{
  "head_dim": 96,
  "hidden_act": "squared_relu",
  "positions": "rope",
  "rope_theta": 10000.0,
  "rope_fraction": 1.0,
  "tie_word_embeddings": "early",
  "schedule": "wsd",
  "decay_fraction": 0.696,
  "batch_tokens": [8192, 16384, 24576],
  "dataset": "wikipedia_en"
}
Each number is 50 + 10 x the weight over its row's rms, rounded and kept within 0 to 99. Layers, rows and columns count from 0. The size before them is the row's rms in percent of the matrix's.

# layer 4 MLP up, 768x192, rms 0.236, rows 437-486, columns 0-31
105:42 49 52 47 61 32 60 38 58 44 37 32 50 45 24 30 52 47 69 39 64 60 71 48 52 51 45 37 63 67 68 46
082:65 33 52 40 52 63 46 59 44 55 55 55 52 52 63 63 60 54 53 36 44 58 55 48 51 43 50 41 36 39 53 28
104:50 67 50 40 64 40 35 52 48 77 46 51 44 52 44 46 40 49 22 33 50 40 35 44 57 47 59 83 59 51 53 50
104:70 50 49 54 55 33 41 52 47 46 31 49 31 44 49 39 65 38 48 48 46 45 37 55 36 46 49 56 55 35 52 40
102:32 38 51 57 66 42 47 47 42 55 64 48 68 40 67 64 72 67 44 32 53 49 61 57 52 39 47 36 45 58 48 37
112:65 48 37 42 43 28 38 60 61 55 48 64 58 36 33 45 40 47 45 69 54 65 47 43 70 50 46 53 64 53 54 44
102:53 49 46 51 64 54 52 45 58 62 44 50 49 45 59 61 51 69 47 62 50 48 40 58 51 47 35 57 53 39 50 37
111:59 51 63 55 44 60 56 46 58 46 42 41 63 42 54 60 30 46 50 46 57 63 65 55 41 40 44 51 25 42 38 49
101:84 56 55 37 54 52 51 51 71 30 44 44 36 44 48 53 67 47 70 35 46 42 57 43 41 58 56 58 60 56 66 53
103:49 52 61 50 35 44 55 52 54 53 53 55 41 51 58 52 52 52 45 46 48 52 44 63 52 46 54 52 54 47 41 41
094:32 49 43 57 61 24 37 48 36 52 38 46 49 54 54 65 64 42 34 54 37 59 40 36 35 29 52 58 49 63 54 44
102:45 46 62 47 55 53 53 47 47 54 50 46 40 41 52 61 47 34 48 27 51 43 32 63 58 43 52 61 59 52 42 33
104:56 44 49 47 48 43 47 17 44 58 55 50 45 59 58 59 60 46 50 62 36 57 39 43 61 43 42 35 77 53 55 46
103:43 28 46 52 52 48 53 44 62 47 29 41 49 49 45 49 64 61 64 69 54 62 58 59 50 44 48 61 23 53 59 43
107:35 56 41 38 53 44 57 63 41 43 50 59 65 55 58 75 47 55 54 49 46 62 66 45 47 51 50 43 41 28 52 60
103:62 50 50 30 40 45 72 49 40 53 60 43 62 35 55 37 51 58 56 48 36 43 45 30 60 55 37 55 43 43 48 33
087:43 39 59 57 66 38 57 52 46 44 54 50 49 57 58 51 71 38 39 67 60 43 30 26 29 56 58 45 54 55 56 35
089:58 43 50 53 47 60 45 52 42 45 56 43 54 51 53 60 31 38 53 49 55 45 56 56 48 51 55 38 55 50 72 46
109:59 46 41 44 48 58 35 40 52 59 54 54 44 55 59 45 36 40 45 57 52 44 48 42 47 53 50 52 54 58 44 55
107:51 48 57 45 60 58 46 57 62 58 26 47 34 42 45 45 50 35 52 52 34 60 61 60 28 64 40 55 59 57 69 55
109:34 41 50 58 61 47 40 74 23 63 56 59 72 61 41 62 44 48 58 52 67 58 54 48 44 59 47 41 52 66 36 29
113:47 56 40 30 58 65 82 45 72 64 50 33 51 34 63 46 69 69 41 46 43 57 51 37 57 58 54 44 63 45 49 36
095:47 50 40 63 59 70 31 51 52 39 52 58 36 41 47 31 71 31 32 65 53 36 70 35 52 58 55 55 52 37 36 28
097:51 31 60 42 56 56 50 46 54 38 58 55 53 38 59 45 46 43 60 45 60 33 45 82 37 70 48 53 59 47 47 63
099:51 51 74 59 51 44 51 73 52 45 20 37 47 33 47 54 50 51 67 58 52 49 68 42 44 50 52 53 42 71 59 44
088:55 30 54 48 49 43 43 40 58 58 56 55 47 63 43 47 50 34 59 41 37 59 34 50 43 52 28 59 61 49 55 49
108:67 61 67 49 56 53 64 50 50 50 50 44 32 50 53 52 66 60 47 47 50 48 34 55 32 53 44 65 57 54 63 45
101:45 34 52 45 47 26 28 61 54 44 74 64 61 41 62 39 50 55 48 58 47 59 61 46 44 56 59 61 66 45 47 46
096:57 54 54 54 60 47 44 48 51 54 39 60 71 39 31 39 48 40 42 51 70 54 52 60 53 50 42 40 49 29 55 45
113:43 50 48 29 54 70 44 52 55 49 57 50 56 54 56 59 72 51 67 44 51 61 46 32 46 38 60 69 70 32 32 55
086:60 60 55 49 42 50 56 67 47 44 39 44 54 58 48 44 66 52 68 54 46 44 52 42 61 52 50 48 58 54 56 53
096:71 47 49 65 50 62 39 58 58 67 53 36 50 70 43 57 59 70 38 59 45 54 50 46 42 68 55 36 53 54 55 50
107:79 64 52 56 57 52 58 50 55 52 44 63 65 43 49 56 63 61 48 54 51 47 66 46 50 58 42 52 35 58 67 60
094:45 43 60 49 62 59 60 68 49 38 52 51 41 42 61 33 32 45 59 59 46 41 52 64 56 37 42 29 50 38 41 41
101:61 44 30 55 51 70 48 37 49 66 58 37 54 49 30 54 55 56 46 53 57 34 61 55 54 43 44 41 71 56 53 31
114:47 66 51 61 47 51 44 45 55 30 52 54 37 49 37 58 55 54 49 41 53 60 45 40 47 58 28 48 28 56 54 48
109:53 46 59 55 49 23 48 38 57 51 55 39 46 38 41 51 33 43 37 47 41 70 55 55 38 56 55 45 43 48 43 50
092:53 41 44 48 36 40 59 55 34 46 44 50 45 37 53 75 51 67 54 54 43 39 58 61 54 38 54 49 60 48 67 64
098:35 57 75 30 51 41 42 51 49 44 58 37 56 49 51 72 49 35 65 67 53 66 30 44 55 48 61 51 47 56 54 64
096:57 70 42 60 63 55 60 43 46 60 55 50 42 50 32 32 39 63 68 38 63 52 54 47 64 51 56 31 59 46 42 26
102:49 51 56 48 47 51 51 76 38 40 55 56 42 36 46 50 44 74 63 41 54 49 48 39 49 51 56 66 51 41 43 46
109:44 43 70 45 39 59 56 51 38 51 46 43 51 40 52 33 54 62 58 33 39 54 40 52 69 59 54 42 51 59 48 69
108:54 49 63 46 68 35 46 53 54 35 39 78 61 51 55 57 43 54 46 64 46 68 52 56 35 47 43 39 43 49 57 38
097:43 62 57 48 54 46 62 43 44 56 52 47 58 42 44 40 47 55 51 45 46 45 52 37 60 42 38 57 44 60 41 41
096:51 45 57 42 43 56 51 39 36 48 55 40 55 57 33 51 56 59 40 41 61 54 62 40 36 59 47 47 44 38 67 41
098:67 34 65 62 46 51 41 67 54 45 49 63 46 57 54 49 81 50 47 44 50 45 49 42 42 52 51 49 58 42 52 68
108:51 50 37 51 47 53 69 49 37 69 57 41 52 36 61 44 58 45 59 49 54 47 42 55 49 55 62 45 52 52 59 44
097:56 49 45 32 49 51 48 61 47 39 36 50 64 62 53 37 33 63 63 49 38 45 41 64 40 37 58 55 51 47 43 58
102:57 42 42 39 47 37 47 47 53 41 66 49 60 54 56 36 57 60 44 47 36 35 39 48 56 55 51 62 52 56 64 51
108:55 48 36 56 39 36 58 49 47 43 52 26 40 33 42 50 39 45 49 38 41 47 74 71 38 37 51 52 78 54 54 40
# layer 4 MLP down (transposed), 768x192, rms 0.112, rows 437-486, columns 0-31
077:61 42 61 60 54 27 53 58 54 52 52 32 53 57 46 48 37 55 65 36 51 46 44 42 53 46 53 50 50 39 61 61
096:56 55 47 60 53 42 59 42 52 34 63 46 41 46 58 64 56 49 52 50 57 54 33 50 40 41 57 50 59 60 33 59
094:65 54 37 59 56 46 49 52 38 55 69 50 45 63 51 54 36 54 86 51 59 64 45 45 51 50 65 51 51 58 64 62
099:42 58 62 55 87 65 71 44 46 59 44 42 52 54 49 40 57 49 43 45 57 40 50 45 48 51 49 38 45 47 42 50
097:46 50 43 54 55 31 50 44 39 35 51 47 73 46 37 24 58 53 32 51 48 54 49 40 50 54 55 45 44 46 50 43
091:38 39 62 61 47 79 53 44 56 52 58 32 66 60 44 53 45 52 49 36 39 42 49 59 48 47 47 54 63 49 59 45
092:49 53 57 45 38 72 62 56 50 53 65 43 47 51 58 53 49 55 68 57 51 50 55 56 57 72 58 57 58 60 46 48
094:46 52 50 80 45 59 40 31 55 54 56 33 51 54 47 52 54 53 47 51 42 42 40 39 51 56 64 46 32 55 53 29
088:48 61 58 62 54 47 58 54 41 36 55 63 60 54 65 47 47 59 32 52 61 48 55 53 42 47 55 54 64 51 56 66
103:40 43 46 64 50 37 41 60 56 53 60 77 57 60 52 52 51 67 71 36 62 63 52 50 45 35 74 55 48 65 44 53
093:26 53 54 56 52 59 48 41 41 26 43 65 74 52 51 49 57 57 49 53 54 57 62 61 49 45 64 58 37 28 49 56
092:39 37 39 75 34 43 65 47 45 33 57 42 37 53 57 47 47 27 65 55 37 51 44 58 43 43 36 60 54 32 45 39
099:42 50 45 66 58 70 49 39 51 54 51 32 52 54 52 33 57 43 42 40 38 52 49 53 47 37 74 62 50 48 46 30
112:48 53 35 50 44 40 56 53 37 49 48 65 66 44 39 54 69 51 56 45 53 54 47 63 48 49 47 55 38 52 39 64
108:42 56 52 66 64 56 68 44 60 35 33 56 49 55 34 66 55 57 23 70 44 50 31 53 42 43 54 33 41 52 45 41
098:53 47 60 51 39 54 41 47 57 52 52 54 55 57 60 57 39 54 60 44 42 48 59 26 61 47 40 44 52 73 41 48
104:49 50 61 66 48 55 38 52 27 39 55 65 61 39 55 43 53 55 60 58 61 32 51 69 56 60 45 67 50 41 53 59
098:56 40 40 40 40 47 43 75 49 48 34 48 39 73 55 55 47 60 36 29 43 45 61 46 46 28 30 51 38 49 58 50
094:43 52 59 53 50 52 65 73 62 48 51 59 53 56 29 46 38 69 46 50 40 64 55 42 53 61 56 58 66 62 67 59
126:47 58 43 67 56 66 60 52 50 53 67 40 56 50 55 59 57 50 42 30 55 45 33 57 44 57 55 57 47 62 61 40
095:57 40 57 43 45 42 46 28 78 30 38 47 48 50 48 54 54 55 43 55 42 55 48 51 43 62 63 46 56 61 63 59
067:45 48 62 75 65 55 39 65 54 32 61 44 54 68 46 51 51 60 21 61 25 51 43 32 46 36 61 42 42 63 57 39
096:48 65 65 47 36 77 67 30 55 50 50 34 53 44 47 60 65 51 38 56 42 34 53 48 66 56 62 46 55 56 54 37
091:42 62 52 52 39 44 52 37 56 61 48 55 38 46 71 63 55 72 60 26 43 53 68 46 65 54 52 40 59 44 63 44
080:55 34 47 35 62 30 37 48 55 49 36 46 60 43 47 64 46 32 55 44 39 24 55 68 43 52 63 59 49 55 39 57
101:43 38 47 57 47 43 63 57 55 58 40 66 49 41 58 45 48 42 38 66 47 61 34 46 57 42 44 41 60 46 50 44
108:53 54 70 73 55 65 47 65 65 30 57 52 42 56 61 53 50 70 44 45 37 46 54 54 46 51 47 54 46 58 55 54
115:46 57 43 50 55 44 42 40 56 56 60 64 46 41 59 58 59 63 34 53 46 39 45 52 47 41 50 55 47 59 45 53
104:63 51 54 43 42 53 61 30 37 55 41 35 35 50 39 52 59 49 36 44 61 43 42 39 68 37 37 36 50 64 29 51
093:56 52 63 68 54 64 58 56 44 28 58 38 50 44 55 49 51 36 41 56 41 46 40 52 44 49 52 20 32 58 58 57
105:57 61 40 51 47 42 62 52 57 59 36 37 41 54 47 53 55 51 38 55 55 68 64 59 39 57 46 68 53 37 43 46
098:47 58 52 50 51 34 44 45 46 50 58 40 62 49 47 44 45 47 45 44 53 54 44 71 50 44 62 50 63 49 45 34
086:42 38 50 51 50 44 48 59 51 57 63 71 42 59 53 48 39 33 39 45 67 61 58 50 59 65 47 54 41 45 41 44
107:59 67 30 61 61 48 47 57 58 62 52 51 49 63 60 49 60 70 62 43 44 55 41 65 59 52 40 49 32 41 32 40
105:53 48 58 39 57 57 57 46 63 36 35 51 44 58 51 52 55 56 51 62 25 52 41 46 55 43 62 34 37 47 51 37
117:47 45 47 69 73 44 62 48 45 58 50 56 63 58 33 58 39 54 44 34 41 41 58 52 40 52 52 44 19 54 65 43
096:27 63 48 64 45 39 63 59 52 38 65 49 54 54 46 56 44 38 42 26 53 51 32 55 61 51 48 51 64 45 54 43
092:64 63 32 35 35 38 42 54 37 53 45 38 62 54 43 53 51 49 33 59 55 61 58 67 49 46 49 54 61 50 40 49
105:59 51 61 48 59 62 59 60 52 54 51 50 45 56 34 42 49 56 56 56 40 55 39 47 56 59 69 46 63 41 47 50
094:50 52 60 48 45 54 56 58 55 37 42 51 60 45 56 39 37 48 50 53 42 71 38 55 54 59 46 72 63 54 48 51
094:59 54 41 53 58 46 53 50 55 45 45 37 36 61 48 80 48 65 37 65 41 50 48 53 74 50 42 35 61 45 47 68
102:27 57 55 58 38 36 46 54 55 54 33 49 61 50 59 56 53 53 62 65 48 58 59 37 68 37 60 69 67 59 49 47
099:45 54 30 66 38 73 49 62 49 54 54 46 62 37 41 47 55 51 52 38 60 42 40 42 64 57 58 53 45 47 60 52
087:50 53 46 57 32 49 55 52 47 69 47 38 60 41 52 48 37 43 39 36 35 44 49 50 47 44 47 57 53 55 40 42
097:52 48 50 51 56 55 62 66 43 46 42 44 35 48 43 55 41 52 48 46 58 52 35 51 46 47 53 52 44 39 62 38
101:65 40 63 43 65 50 45 38 54 65 50 60 56 36 55 49 57 41 54 68 67 49 38 43 68 29 58 45 41 45 49 46
109:62 42 54 62 74 67 56 61 47 30 46 49 53 51 47 51 57 43 34 41 52 62 38 33 59 48 76 42 48 71 66 51
092:52 53 63 63 51 65 46 49 32 54 53 55 60 54 42 49 42 50 84 50 58 49 53 52 29 58 38 50 54 50 65 52
089:35 43 45 58 55 41 40 62 34 48 51 40 52 69 67 49 45 49 43 64 44 45 59 51 68 30 60 45 61 57 57 55
097:51 58 60 45 56 58 48 50 48 48 56 53 74 39 63 45 33 49 57 54 60 67 41 38 27 49 50 44 43 53 46 40